Each number is 128 + 32 x the weight over its row's rms, rounded and kept within 0 to 255. Layers, rows and columns count from 0. The size above them is the row's rms in percent of the matrix's.

# layer 7 attention value, 640x640, rms 0.0994, rows 503-511, columns 320-399
size [122 122 122 120 123 122 122 122 122]
[[121 171 126 133 122 143 132 105 171 130 141 123 113 151 176  99 140 133 185  89 133 157 194 111 109 104  99 164 128 106 101 114 141  97 126 163 104 118 122 130 181 116 151 105  93 188 101 121  68 127 118 133  96  71 133 108  66  97 137 109  96 126 144 112 127 120  87 145  81  78 133 117 122 145 164 156 130 112 143 101]
 [118 120 203 189 172 182 103  65 130 123  75 100 184 114 158 115 153 169 139 109  69 145 163 100  43 103  47 115 168 139 179 142  80  80 116 110 136 164 121 105  68  96 152  99 174 133 125 142 135 124  97 121 160  90  95 144 118  89 126 109 129 146 166 119 111 127 139 150 136  94 161 145  86  97 138 108  85  98  79  62]
 [102 142  85 133 171 160 134 131  76 135 151 147 123  97 131 136  94  90 116 146 129 149 133 142  96  80  72 114  99 114  69 111 176  65 124 133 126 122 129 127 126 111 146 119 112 102 166 184 126 140 111 168 133 114 111 164 130 144 133  84  93 102 147 123 160 102 122 106  97 134 125 155 139 120 141 110 119 151 162 113]
 [180  96 164 111 158 131 132 125 128 159  44 197 125  98  94 140 151 133 134  79 105 105  71  64 123 118 159 102 142 145 186  95  98 221 148 152 122 100 119  64 130 124 112  91 174 170 123 159 157 157 165 118 110 146  90 127  95 120  96  76 163 122 211  28 112 159 117  91  99 151 139 142 103 120 151 115 224 134  88 156]
 [ 92 238 154 123 112 160  53 107  82  83 135 120 136  80 113  81 155 109  88 185 148 124 140 149 144 123 129 104  85 133 101 154 103 149  73 128 121 153 126 121 124 134 130 156 160 188 145  88 142  99 114 167 149 188 144 153 145 109 128 127 154 122 149 123 162 144  84 155 117 135 134 132 167 171 169  75 158 125 127 127]
 [117 135 152 190 161 119  56  88 152 209 104 106 104 153 138  89 111  66 130 108 144 167 119 178 173  85 105  90  92 144 141 101  98  82 138 148 115 132 134 170 135 113 126 143  91 142  76 153 134 101 113 100 132 151 114 142 213  99 123 132  68 146 101 181  74 163 134 191 158 167 131 167 141  83 158 106 143  89 124 126]
 [120 115 104 117 185  82  98 129  91 154  75 105  86 103 121  57 174 159 123  95 158 166 127 107 130 112 143  91 160 141 180 139 100 103 115 166 146 114 142 127 128 130 114 122  94  78 137 162 150 123 123 117 156 133  63 142 149 113 161 155 129 121 136 106 146 155 137 121 121  89  54 131 135 115 141 188 142 108  38 123]
 [123  59 124 115  68 130  99 121 105 115 182  27 147  95 123  71 153 144 147 123  96 146 149 106 146 163 136 130  73 116 121 137 145 105 104 157 116 179 179 130 129 106 106 117 165  81 130 140 132 169 124  97 142 158 107 123 105 115 121  92 138 114 123  76 117 155  74 132  80 114 134  74 168 105 174  87  52  86 128 184]
 [145 121  84 171  71  64 179 179  78 174  96 114 176 105 127 162 134 213 197 139 158  87 120 114 123 146 114 138 121 110 159 165 110 124 169 113 148  69 132 134  96 145 134 152  87  85 153 129 176  98  89 145 154 145 119 149 117 137 105  60 104 113 142 131 135 148 149  86 162 164  95 127 109 106 142 194 148 114 132 150]]
# layer 7 attention output (transposed), 640x640, rms 0.282, rows 503-511, columns 320-399
size [125 124 121 126 123 124 127 125 124]
[[120 122  84 131 144 120 164 143 137 188 155 116 160 132 148 142  95 102 144 128 176  65 130 139  86 171 134 147 147 151 110 123 188 116 143  78 112 195 123 136 123 114  88 169 125 121 140 176 216  88 100 177 134 133 162 129 120 156 187  63  63 135 103 158 116 104 150  91 193  69 173 185  98 142 180 165 163 159   8 171]
 [ 48  97  62 125  79 134 137 127 118 113  86 121  58 148  73  85 125 120 120 100 132 116  50 108 121 122 137 151 149 137  82 113 143 157 167 150 107 166 155 197 207 169 123 132 134 106 122  97 141 106 180  74 125 156 159 156 116  53 132 145 104  90 128  91 113 110 120  54 121 114 142 116 109 110  92 123 137 134  95 102]
 [157 134  91 185 168  71 125 151 115 153  82 162 132 140 130 104 162 108 148 139 135 185 105 165 118 127 116 142 132 166 126 128  77 150 150 120 153 121 137 131 149 143 185  99 106 133  98 156  93 144 133 109 147 129 107  92  93  86 163 122 144  67 116 127  89 145 105 155 202 149 120 145 164 129  61 136 155 127 134 146]
 [ 49  99  99 152 111 146 114  66 119  81 158 130  81 125 138 162 117  85 123 148 143 156 147 138 141 106 130 142 117 179 127 122 104  63 155 121 118 113 131 128 122 153 132 176 172 135 124  93 112 165  86 140 117 128  88 124 131 135 128 100 107 178 117 142 123 118 157 114 182  99  96 125 148 116  61 103 127 105 171 143]
 [173  67 100 100  80  91 217  74 126 111  31 117 147 104 170 124 127 175  69 142 132 137 112 110 108  97 131 152 135 125 139 143 102 123 138 130 141 132 151 124 198  77 115 151  73 158 129 190 124 153 140  82 164 130 150 119  92  90 151 130 155  88  90 175 134 135 206 162  99 159 125  71 154 107  84 151 187 179 127 113]
 [143  87 120 124 106 102 158 138  55 108  98 214 112 108   4 153 151 124 119 117 137  97 111 129 141 117 185 126 126 118  83 158 158 154 111 147 142 125 143 100 138  81 184 133 212 164 161 107  78 122 120  96 112 133 159 139  63 227 117 139 197 100 117 129 120 119 142  94 157 117 187 114 137 108  94  93 121 155 115 168]
 [133 132 134 126 136 129 123 159 148 146 131 182 115 164  86 187 179 179 108 112 101 108 128 109  89 152  80 160 143 131 108 175 159 137 141  49 131 117 136  68 132 155 103 134 135 200 106 136 106 130 163 154  98 124 125 137 122 184 128 123 106 176 102 190 113 148 101 116 142 161 188 139 144 129  85 107  96 201 192 117]
 [135 164 159  81 148 134 159 160 127 120 147 143 163  87 127 175 155 144 155 138 148 119 106 109 116 115  99  97 127 191 122 169 107 120 125  98 104 142 160 117 151 166 188  82  61 217  84 183 115 104 171 130 114  76 121 124 108 121 120 150 124 121 173 159 138 122 116 136 149 131  62 169  49 182  24 143 178 104 108 163]
 [172 172 144  90 124 154 109 145 111 113 184 139 115 125 105 162 112 115 128 126 119 123 107 123 136 115 139 144 157  88 143 133 134 124 123 116 106 161  56 111 151 105 138 159 107 178  50 138 146 138 136  54 124 148 127 155 114 112 150 184  91 137 183 167 112 136 125  96 127  83 165 126 118 154 131 159 127 119 148 101]]
# layer 7 attention query, 640x640, rms 0.0809, rows 512-545, columns 320-399
size [ 93  79  84  81  87  83  87  86  92  85  89  81  93 100  94  91  99 100 108  99 104 102 108  98  97 108 105 106 106 110 105 113 108 111]
[[137 122 129 121  70  80  64 130 172 103 110  99 145 121 158 126 146 129 140 166 123 108 149 118 156 114 115 146 155  84 138 129 156 115 123 133  97 162 111 108 119 133 191 126 207 107 135  87 108  86 121 113 119 148  63  85 189 115 126  68 155  57  94  91 138 117  71  68  48 122 126  95 146 152 173 142 101 126  84 118]
 [105  99 183 106 117 131 136 123 141 137 134 103  73 154 125  92 132  79 160 126 108 145 123 178 154 141 103  61  95  44 102 142 118 113 147 144 112  93 168 140 163 115 129 120 197 167 126 123 117 156 161 126 166 185 170 177  95  84 151 129 124 153  73 101  94 146 177 167 122 124 110 168 130 146 113 153 106 107 134 124]
 [132 168  92 201 132  78 103 136 192  97  88  97 119 105  81 152 148 131  76 156 109 156 122 148 107 145  86 147 116 172 176 108 143 147 116 140 105 109 127  75 168 164 151 145 157 103  59 115 144  94 140 177 189 127 107 103 136 162 126 102 115 145 133  93 122  78  46 126 127 164 122 110 190 113 124  87 124  91 111 108]
 [ 92 104 139 139 131 132 186  80 137 162 156  44 123 128 162 146 125  93 126 145 125 105 144 145 141 157 123 119 138 201 121 122  93  69 160 111 145 168  89 123  89 129 115 131 160 125 137 158 162 130 188 105 183 106 161 118 133 161  71 229 135 171  57 118 138 157 103 106 101 188 118 131  92 112 110  66 142 158 121 162]
 [136 139 128 144 123 131  72  66 108 139 124  87 138 113 104 132 113 151 138 114 138  85 155 153 144 129  68 164 143 108  70 173 126 103  69 102  97 105 177 161 107 149 149 125 162 105 135 138 130 165 108  83 134  93 154  85 129 114 109 107 169 106  92 157 149 131 125 190 132 115 112 118 155  94 111 131 135 153  89 124]
 [135 101 154 141 121  73 170 159  78 182 148 146 119 166 178 101 141 129 118 185  93 118 131  75 139 108  95 125 157 161 127 128 113 104 118 207 125 152 130 204 113 105 172 159 112 168 181 196 112  71 114 126 106 126 151 109 152 140 145 165 126 133 125 128 153  93  94 205 113 140 128  81 160 107 138 119 125 115 182 110]
 [138 194  96 180 131 154  92 192 165 104  67  90  98  82 158 131 126 107 144 132  92 130  96 111 143  93 128  93 125 110  87 118 167 159  91  90 151 144 148 119 125 147 146 154 142  95 109 162 146 115 141 140 129 149  81 139 152  81 136 151  95 185  87 146 117 118  74 168 110 110 113 107 156  81 142 177  94  89 174 161]
 [159 194 122 131  77  95  60 180 188 106 107 136 130 108 171 109 140 168 122 157 120  95  99 155 143 151 122 142  76 166 111 164 148 103 127 115 153 149 201  85 159  94 132 105 116 140 171 115 104 105 124 136 133 132  57 133 127 115  67 150 135  36 156 120 136 170 102 192 132 101  99 150  87  68 121 110 115 184  94 147]
 [141 144 101 146 111 179 169 114 140 151 183 178 148 117 140 156 155 105 171  64 114  85 146 111 119 150 136  84 120 155 116 177 117  62 160 149 159 120 159  77 123 103  99 101 149 164  67  95 124 138 126 158 139 151 101 147 105  97 138 118 117  98 122 100  77 146  69 167 125 114 103 138 132 104 134 121 135 174  96 136]
 [150 133 100 147 122 166 148 114 103  83 167 129 109 141 144 100 124 126 116 130 165  88 160 136 127  97 164 196 129 119 110 108  68  93 115 131 118 171 162 132 130  88  78 130  85 154  70 116 145 124  92 126 192  66 122 113 106 226  96 154 134 150 112 214 117 153  88 127 122 107 161 123 166 120 132  75 135 115 151 170]
 [170  83  85  99 134 157 204 192 103  88 156 161  65 140 162 136  56 161 128 105 169 109 126 167  92 123 131  82 116 135 137 121 148 145 146 132 148 130 149 155 174 112 151 214 120 160 116  77 146 144 121 169 147 145  92 131 113  68 117 154 101  95 179 116 153 147 106 123 131 118 131 116 115 148 155 138 153 127  88 153]
 [137 127 140 133  78 135 132  61 127  94 146 107 114 104 107  94 125 128 119 156  86  68 122 103 135 135 156 144 128 166 106 129 128 107 141 166  73 120 134 135 176 118 138 163 140 164 183 150 135  90  98 122 132 135 210 185  98 108 175 104 169  83 125 110 167 108 154 159 111 165 138  67 142 108 138 108 124 125 180 113]
 [141 115 122 129 130 113  91 126 135 122  74 130 135  53 184 125 149 201 125 138 161 196 114 172 143  67 144 160 124  67 120 156  88 116 132 123 148 126 187  95 155  86 152 147 119  95 134 108  98 163 216 115 124 176 140 153 122  78 128 130 140 160 124 131 109  99 182 144 152 173 135  94  68 116 126 119  91 117 157 123]
 [158 188 100 156  55 145 203  91 129 126  84 104 110 104 133 110 106 143 105  95 164 114 115  92 147 134 117 140 124 168  92 166 136 141 126 132 173 136 157  94 183 143 158  85 100 154  87 130 103 127 132 138 114  79 143 114 121 110  77 123 126  78 206 179 188 142 144 124 128 149  87 158 133 121 156 148 130 162 100 107]
 [167 102  87 101 167  80 141  71 140 147 108 158  78 155  90 109 157 151 106 128  94 126 107 139 142 119 141 162 132 209 165 121 116 178 121 126 198 135 142 101  94 145 146 133 153 139 101 140 152  42 106 153 116 117 134 105 146 117  90  88 121 167 109 119 151 125 146 124  88 146  53  95 175 166 142 173 113 149 154 128]
 [145 176 114  65 123 168 143 133  83 143 133 148 132 117 128 154  81 122 101  94 142 128 146  98 132 164  98  65  49 110 149 131 129 120 175 108 135 122 159  51 104  80 115 143 150 124 136 132 160  97 104 129  89 104 138  94 130 133 138  82 130 106 198  94 114 162 143 116 135  98 136 138 149 111 119 112 122 158 133 161]
 [123 109 131 134 143 151 111 142 127 113 149 121 144  87 165  96  37 125 124 169 108  81 158 202 107 107 155  83  99 208 174 116 157  74 102 120 138 124 130 136 185 105 143 101 139 168 118 146 135 115 127  88 109 177 113 139 164 125  97  73 130  65  76  60  65 132 141 170 127 125 172 134 120  71  78 143 146  88 109 137]
 [ 89 123  72 135 149  77 153 107 130  96 108 148 118  87 108 178 175 117 177 136 110 118 120  51 126 104  97 123 161  74 147 131 118 159  95  75 170 101 116 122 130  75  82 101 118 166 134 130 128 142 132 140  47 177 129 101 110 136 105 125  91 156 151 174 135 117 113  83 146 143 152  89 147 149 220 131  89  57 124 163]
 [ 97 182 105 123  81 123 134  71 159 112  95  95  98  65 138  85 163 122 110 114 145 156 134 109 122 149 129 115  70  75 100 164 121 139  94 136 126 140 103 144 161 136  80  93 121 157 128 151  93 114 134 144 110  87 125 129 129 152 166 113 190 172 168 130 133 137 133 134 132 181 163  80 131  83  89 116 106 108 109 168]
 [155 189 183 118 134 142 101  78 157 137 179 167 105 125 119 131 112  70 121  70 137 160 140 150 130  97 127 156 127 126 131 115 118  72 202 140 155 108 137 126 161 130 145  92 106 185 103 149 137 116  99 132  85 114  83 168 101 154 149 168  44 125 127 141 174 146 140 102 134 129 125 120 192 230 116 147  94 162  87  86]
 [133  70  95 149 179  96 208 132 144 125 139 146 100 151 138 122 123  84 139 175 131 114  90 182 106 164 135 195 170 162 123 142  95 166 220  75 136 131 112 117  87 164 105 109  97 108  98 124 112 106 128 177  98 126 102  76 124 188  92  19 115 165 106  74 146 184  60 139 188  41 147 151 123 129 147 109 141  78  92 137]
 [115  97 146 149 140 115 193 164  88 105 145  58 108 159 129 124 128 134 181 142  80  88 135 105  34 145 136  90 123  86 138 116 112 150 182 167 159 129 124 117 121 113  92  97 111 106 118 118 143 116 118 126 145 126  84 136 164 102 121  84 103  76 144 159 101 199 195 140 108  90 158 141 173 148 114  44 161 124  94 119]
 [179 157 151 110 150 152  87 128 168 148  94  96 107 110  99 105 102 163 137 126 179 129 102 163  98 144 118 146  22 137 124 144 159  92 151 123  96 177 109 105 160 150  97 148  55 154 130 195 126 134 123 159  70 134 205 140 122 118 188 130 102 144  96 121 122  69 101 132 146 112 155 102 163 155 151 150 103 192 128 138]
 [151 119 174 101 181 113 106 155 150 107 149 138 200  73 131 111  93 133  99  94 139 135 112 150 122 125 108 126 121 107 123 105 131 165 112  79 127 174 163 111 105 132 136 166 136 143 119  91 133 147 117 144 159 124 101  58 135 115 148 154 154 177 117 106  87 165 166 150 151 116 139 161 184 141  99 158 154 116 177 161]
 [150  56 159 106 137 144 136 142 156 144 127 117 152 130  55  66 129 142  98 119 174 157 155 106 146  78 145 141 190 151 120  98 135  83 135 103 144 178 197  96 152 137 118  82 130 178 136 104  62  75  93 147 137  82 101 128 152 123 125 121 203 133 180 151 124 130  90 140 177  57 127 150 102 181 159 146 140 157 103 106]
 [147 143 135 132 123 129 121 153 121  40 133 131 150 171 109 117  91 134 110  98 134 148 126  89 118 136 142  99 104 137 164 128 115 129 123 130 151  73 157  93 130 123 112 125  87 112  75 100 124  91 117 113  98 157 129 163 117 178  81  79  93 111 113 145 117  95 121 128  79  92  71 120  96  99 134 159 114 172 119 150]
 [110 156 144 121 155 114 144 146 142 140  90 112 167  87 143 105 127 100 217 164 163 132  79 130 142 145 158  82 125 149 100 171 136  92 197  93 180 160 107 208 157 109 132 142 169  87 143  88 106  92 125 176  65 125 159 163 113 120 111 159  96 144 143 142 119 169 119 161 132 147 196  88 161 120  72 197 147 161 110 125]
 [119 167 109 118 139 155  86 137 143 124  64 110 163 118 111 105 156  61  18 175 104 149 124 150  97  99 165 141 108 131 106 123 146 150 101 119 156 140 107 101 167 167  96  84 137 114 146 153  89 140  75 165 123 116  98 125 176 111 107  88 159  66 168 154 148 119 161 137  85 102 161 128 153 128 148 159 150 139 158 170]
 [144  70  86 144 152  96 138 158 173 102 164 162 140  78 136  54 133 164  96 108 144 145  99 154  96 143 129 115 169 124  76 122 115  86 131 123 112 111 114 116 122 118  66  76 117  93  91 167 140 124 117 142 147 175  47 107 139 122 158 138 120 151 156 120 120 120 140 175  65 152 139  87 130  98 161  61 183 119 125 122]
 [150 152 104 120 170 110 187 106 129 177 181  88  89 122 159  11  99 106 166 139 140 100 184  82 152 136  92 117  78 130 126 173 161 138 149 190 125 128  99 154 145 106 166 136 124  93 127 112 102 175 145 147  73 160 139  98  86 125 104 171  99 123  56  85 136 109  69 167 174  54 122 162 107  77  96 104 103 162  94 175]
 [132 125 137 150 109  89 115 168 113 102 104 150 135 136 120 158 142 186 121 112 141 109 111 114 129 105 131 210 142 110 141 101  95 159  99 119 173 103 136 104 158  85 157 191 130 157  87 157 104 121 147  68 139 117  90 138  76 136  49  87 159  83 107 115 113 165 104 119 132 147 112 173 153 107 175 129 155 115  97 141]
 [130  77 146 136 159 155 138  76 132  91 155 161 125 130 189 119 115 124  97 132 162 135  79  68 193 123 143 146 134 117 111 130 115  52 125 118 145 126 121 185 154  92 143 165 147 130 163 118 180 112 130 106 113 130 184 127  88 126 181 118 193 107 106 101  95 144  36  66 108 160 108 157 107 144  87  76 108 138 102 116]
 [134 116 153 139 114 119 163 132  94  92 163 162 103 142 116 141 114 182 115 133 126 133 132 162  76 111 145 132 158  89 214 118 116 118  93 113 109 126 159 165 111 112 112 148 133  83 139 118 165 106 158 174 138 186 132 174  97 185 136 111 118 104 114 122 128 136 105 153 121  93 102  92 186 160 123 124 158 115  49 148]
 [140 104 123 135 167  98 158 125 125 136 140  83 102 118 140  85 107 139 107 130 160 175 126 116 101 151 127 101  94 106  97 131 220 118 179  90 135 154 126 133 217 141 113 123 105 143 154 145 170  82 118 159 114 177 125 110 214 106 127 189 170 110  88 143 115 121 145 172 118 171 153 158 112  78  80 101 162 177 143 141]]
# layer 7 attention key, 640x640, rms 0.0817, rows 512-544, columns 320-399
size [ 84  82  78  74  81  80  80  87  81  88  84  87  89  92  88  88  89  91  97  92  97  96 102 100  91  97 108 100 101  98 104 103 104]
[[107 209 157 148 178 126 103 111 144 115  59 161 180 118 164 118 149 138  73 118 132 155  36 141 113 122 120 142  92 145 135 191 208 153 180 134 114 127 110 188 118 149 149  92  91 122 131 114  99 123 139  78 115 151 122 168  89 118 162 125  93 108  96 146 100 129 128 169 148 172  94 122 154  81  90  98  95 125 135 161]
 [144 173 142 125  63 101 114 130 100 162  81 111 102 184 128 121 158 126  92  78 162 132 141  85 134 119 145 169 125 127 204 132 120 165 152 170 100 106 112 130  52 150 125 154  83 159 126 131 123 158  92 148  98 110 138 126 131 167 134 172 201 115 137 148 118 125 112 127 129 143  83  86 112 166  68 166 157 101 164  89]
 [167  95  99  77 121 143 114 145 144 137 168 121 135 123  88 120 125  94 144 153 147  84 107  96 123  99 143 178 149 117 113 123  89 153 128 122 153 161  74 109 119 172 118 158 200 156 208 151 143 198  81 123 117  76 111 137 152 161  97 164 137  93 158  93 159 104 148  98  94  73  91 130 109 185 183 148 124 106 108  73]
 [182 129 168 137 170  95 127 124 143 127 155 125  81 135  85 103 108 105 158 155 134 115 152 136 125 179 152 140 189 100 128 123 148 131  78  50 121 148 168  91 141  86 164  56 141 156  93 154 154 122 158 112 150 115  99  79 142  87 158 130 126  42  85 193  63 140 161 172 142  93 121  89 117 104 128 205 161 147 102 200]
 [ 92  60 111 131 134 143 125  75 136 142 134 143 153 117 102  66 142 129  87 118 159 120 122  61  82 130 145 136 135 164 126 163 132  98 201 137 121 166 122 160 161  84 172 105 133 136  59 190 100 146 155 138 159 114  95 148 133 178 130 121 120 122 201  96  97 133 163  78 127 144 141 160 112 128  99 148 167  57 134 104]
 [165 187 117  64  95 109 140 160  93 104 154  88 126  66 122 137  54  97 121 109 180 162 127 137 151 155 139 176 126  57 119 141 132 149 120 146 112 121 110 141 150 167 137  94 104  73 111 180 150 102 156  60 131 121 114 139 105 100 125 160 150 100 144 114  83 173  99 105 136 115 138  79 131 110  84 150 144 132 118 102]
 [ 86  76 158  68 140  71 101  95 119  82 135 127 178  99  95 124 111 154  53 142 162 177 147 136 125 100 119 118 156 118 116 135 106 120 167 167  83 111 171  72  95 190 122 170  79 156 103 153 153 107 186  76 153 143 118 164 128 169 143 124 136 171 106 102 158 120  46 157 178  89 138 103  99 136 137  56 129 141 158 128]
 [137 150 178 209 118 129 185  98 117 110  78 118 142  86 151 201  99 126 145 108  59 135  75 129  64 176 129 181 114  55 150 113 128 120  83 116 126 124 107 132  69  94 101 145 147 121 129 133 125 170  81 139  84 110 120 192 127 156 153 106 105 141 163 108 188 144 135 100 137  84  70 145 113 168 110 104  47 110 180 124]
 [140 124 174  66 108 104 122 160 147  65 142 120 156 128  83 183 158 101 205 130 123 114 129 159 149  58 119 164 153 143 126 127 141 136 161 147  69 145 130 158 179 125 138 102 145 152  89  73 102 124 133 197 167 181 114 154 159 149 125  67 137 138 110 111 142 113 122 114  79 113 121 148  75 158 118  68 157 122  89 102]
 [124 140 128 156  87 114 107 110 147 150 119 178  78 164 122 122  97 132 175 144 122 162 100 153 180  72 110 119 120 148 134  80 113  89 119 148 178 123 138 104 120 147 109 193  99  63 126 150 138 115 135 147  95  95 127  85 113 135 167 119 166  93 116 110  75 132  74 144 128  69 121  92  88  88 100 196  73  99 128 104]
 [152  93 160 106 172 104  82 103 114 166 187 110 120 101 120  96 190 115 118 127 115 162 175 122 155 136 122 129 197 139 160 135 111 110 187  97 105  66 141  85 125  97 161 124 105 144 158 157 120 141 133 139 104 161 156 191 135 127 179 129 111  92 110  91 105 103 123  86 137 162 128 146 217 156 156  97 109 116 116 111]
 [138  97 128 139  62 124 101 134 142  99  68 107 111 110  98 133 148 119  57 132  89 116 178  90 154 108 190 139  87  83 127 116 107 127 193 123 146  96 122 117 163 101 117  83 154  53 118 141  81 106 127 120 129 157 117  96 108  86 121 143  99 204 176 115 133 126  65  74 185 116 107  97  75 113  68 112 102 112 129 115]
 [151 145  83 134 147 112 147 126 161  93 160  86 111 199 163 115 135 164 160 125 150  79 155 107  95 116 195 142  88  78 171 138 156 148 151 176  91  89 107 158 150  92 135 195 152 157 180 149  60  82  72 178 156 107 191 157 144 136  98  68 110 129 132 117 183 127 175 161 121  90 164 163 121 163 134  71 187 172 150  97]
 [168 112  72 108 108 135 170 146  83 180 145 107 158 156 101 118 158 213 157 122 123 108 118 140 165  97 166  77 126 116 173  87 129 107  86  98 147 141 124 117 130 154 121  94 151 130 194 136  55  64 100 146 134 148 148  81 109 128 157  82  93 165 102 106 123  96 206 153 121 118 167 145  59 195  53 125 170 142 112 129]
 [126 118 163 146  86 104 125  95 137 173 180 106  85 164 130  96  88 127 137 159 143 114 175 170 157 146  92 110 192 174 121 140 137 149  84 170  88  85 130 101 177 165 140 106 118 121 174 109 154 139 127 189 139  65 149 142 137 174 216 100 112 164 166 176 187 134 168 127 100 175  41  97 167  75 131 103 135 146  96 131]
 [120 145 118 143 214 138 187 152 118  53  76 142 153 144 170  93 135 210  85 143 136 150 169 129 143  94 100 164  93 162 105 116 183 135  91 185  81 139 121 164 172 158 133 124 140 125 158 153 134 136 152  85 129 128  67 104 175  57 149 198 144 152 103  65 129 119 117 124 101 111 157 108 113  84  82 113 130 121  99 116]
 [102 158 106 123 126  95 192 166 162 102 204 102 125 130  96  91 119  87 170 134 208  68 161 104 130 152 130 129  43 109 125 167 172 165 121 120  79  52 124  88 134 114  86 149 189 195 116 176  92 141  94 150 115 127 145 211 174 127 125 170 156  73 146 145 164 164  60 131 105 148 136 149 140 148 117 146 154 125 208 136]
 [102 134 170 174 114  93 148 130 120 174 128  94 145 178 109 116 188  94  85  74 153  95 126 170 151 128 122 140 143 158 161 149 169 109 126 193 122 111 153 134 159 120 190 147  97 136 172 108 145 133 124 120 119 121 111  94 142  33 102 192 108 164 146 114 182 148 178 151 159 133 138 107 182 167 127 132 163 134 110  90]
 [132 106 157 160 115 142 147 159 176 108  95  81 109  63 168 117 172 140 124  97  67  83 110 103 139 166  94 175 149 146 159 128  70 150 133 155  90 136 135 131 146 170 154 123 153  66 121 147 144 131 107 149 154 134 124 104 143 113 145 184 149 162 107 118 132 147  79 115 172  72  67 135 154 160 119 135  90 122 164 144]
 [132 117 162 154 138 121  98 108 151 107 136 145 176  94 112 164 133 100 112 161 169 108 130  83 169 134 127 158  99 129  83 143  73 178 120  73 102 159 139 134 128 127 130 158 125 125 130 185 121 165 176 161 137 173  91  90 130 107 150 144 160 148 150 116 120 121 136 112 145 145 129 151 107 121 103 145  81  63 115 123]
 [ 96 151 170 125 103  95 108 132  97 159 106  92 118 165 144  34 132 106 127 125 132 116 124 153 156 148 134 147 115 140 147  98 143  90  90 137  55 162 164 120  97 160 156 137 110 159 151 114 129 175  86  60  80 132 114  98 117 103 171 159 151 100 125 151 126 137 127  63  67 163  95  54 115 153 165 160 155 143 228  99]
 [179 121  70 155  88 160 102  72  93 145 109 100  68 108 181 170  95  49 111 188 134 132 138  86 108 132 158 103  97 181 129 118  83 171 125 105 185 122 114 156 113 163 112 128 125 138 128 145 155 119 133 239 122 144 133 112 101 121 169  76 148 154 153 123 122 137 103  55 145 169 210 123 175 112 149 147  74  96 134 131]
 [121 101 106 154 146 190 145  83  79 134 143 128  81 163 153 190 177  91 131 152 150 103 143 126 137 153 115 110 176 108 143 148 133 155 141 114 149  40  78 139 110 180 123 176 168 124 120 101 173 140 121 105 111 161 147  92 115 142 100 149 131 125 171  82 105 157 146 137 150 144 135 124 168  80 169 171 135 108 106 132]
 [139 103 117 126 119 152 163 141  91 104 111 135 162  63 130  88  93 195  77 136 121  82 143 136 166 158 127 140  45  59 159 134 103 124 149 178  63 157  80 169 141 131 135 145 101  97  87 144 157 121 135  52  92 140 158 149 125  89 117 131 138 127 101 147  79 154 123  77  89 131 111 122 113 143 143 141 122 120  97 167]
 [136  88  98 110  80  97 113 136 117  77  93 132  93  64 126 111  87  81 148 146 134  96 138 144 155 139  81 100  91  99 146 128 113 199 107  92 199 147 157 112 114 159 204 166  43 131 195 121 156 168 100 147 129 116 129 144 149 131 149 126 111 119  86 183 174 146 152  63 117 136 162  56 140 167 176 173 172 171  83 148]
 [128  32 138 170  66 136 166 109 110  96 144 157 142 122  50 121 158  79 113 100 158 117 159 119 163  94 228 115 128 212  98 124 140 131  98 144 139 101 113 111 157 177 134  85 193 128  53 104 141 139 152 143 129 119 104 107 149 147 134 174 176 158  89  87  77 134  71 107 115 146  77 125 130  93  88 158 154 122 141 130]
 [218 157  92 150 115 158  93  57 104 124 162 117 188  87 153  72 139  50  64 118 103 112 139 118 131 173 146 114 128 167  70 118 122 112 112 159 181 117  93 107 106 166 106 142  33 160 105 125 122 130  92 171 171 125 138  94 104 109 153 141  91 135 186 113 128 141 160  83 155 119 135  98 182 133 117 140 144 116  16 133]
 [112 169 118  91 127 133 108  80 170  75 188  82 136 116 118 120 157 102 147 139 144  88 120  16 196 123 107  64 113 123 189  97 110 155 129 137 134 166 142 113 121 112 122 129 106 113  84 172 118 135 105 126 141 155 131 112 110 158 182 143  64  96 118 120  93 135 184  95  83 112 139 118 135 158 101 117  99 132 138 167]
 [122 170 137 172 112 130 121  81 156 126  87 189 165  95 134 153  97  92 150 174 142 101 136 148 209 109 134 172 129 148 165 118 119 138 203  73 173 109 118 134 106 165 112 103 132 123  91 102 188 180 122 187 118 150 157  85 128  90 137 119 155  82  57 166 160 113  86 131 171 105 118 154  85 135 113 168 105 141 124 156]
 [ 95 129 158 123 180 159 143 195 155 136 164 133 116 140 148  92 145 176 152 117 138 132 153  70 160 126  31 162  83 179 143 123 162  76 158 171  85 120 140 186  95  93  98 113 136 157 107 179 103 120 127  59 125 205 118 123  81 151 143 117 103 122 117 131 129 153  97 119 117 191 114 181 122 168 172 100  89 132 126 115]
 [166 122 129 151  80 165 137  82 105 125 105 117 106  82 122 167  96 132  89  75  74 128 142 117 133  96 142 136 120 171 143 168  58 145  85 160 159  91 126 166 124 118 135 148 192  65  99  98 131 138 125 128 105 123 141 181 151 123 103 124 167 117  99 169  98  98  80 116 154  85 108  73 142 182 165 148 121 129 125  90]
 [169 141 187 123 104  98 114 136 115 111 144  97 143 138 110 123 158 160 137  94  98 103 125 158 136  81 112 120 147 129  55 166 182  82  96 131 143 147 136 182 134 103 136 160  77  74 165 146 142 147  79 125 128 125 116 119  86 131 113 153  42  91 102  81 149 111 147 140  91  88 121 109  82 105 166 142 161 140 114 123]
 [ 95 107 140  76 132  90  88 151 124 126 137 129 130 101 140 154 102 191  94 174 114 126 139 130 131 149 114 197  83 221  95 148 147 102  61 135 156 113  80  96 131 192 161 118 125 159 103 111  92 170 180 150  78  98 114 115 134 114  92 145 151 135  76 136 108 149  68 119 138 113 193 136 119 142 137 133 124  83 142 110]]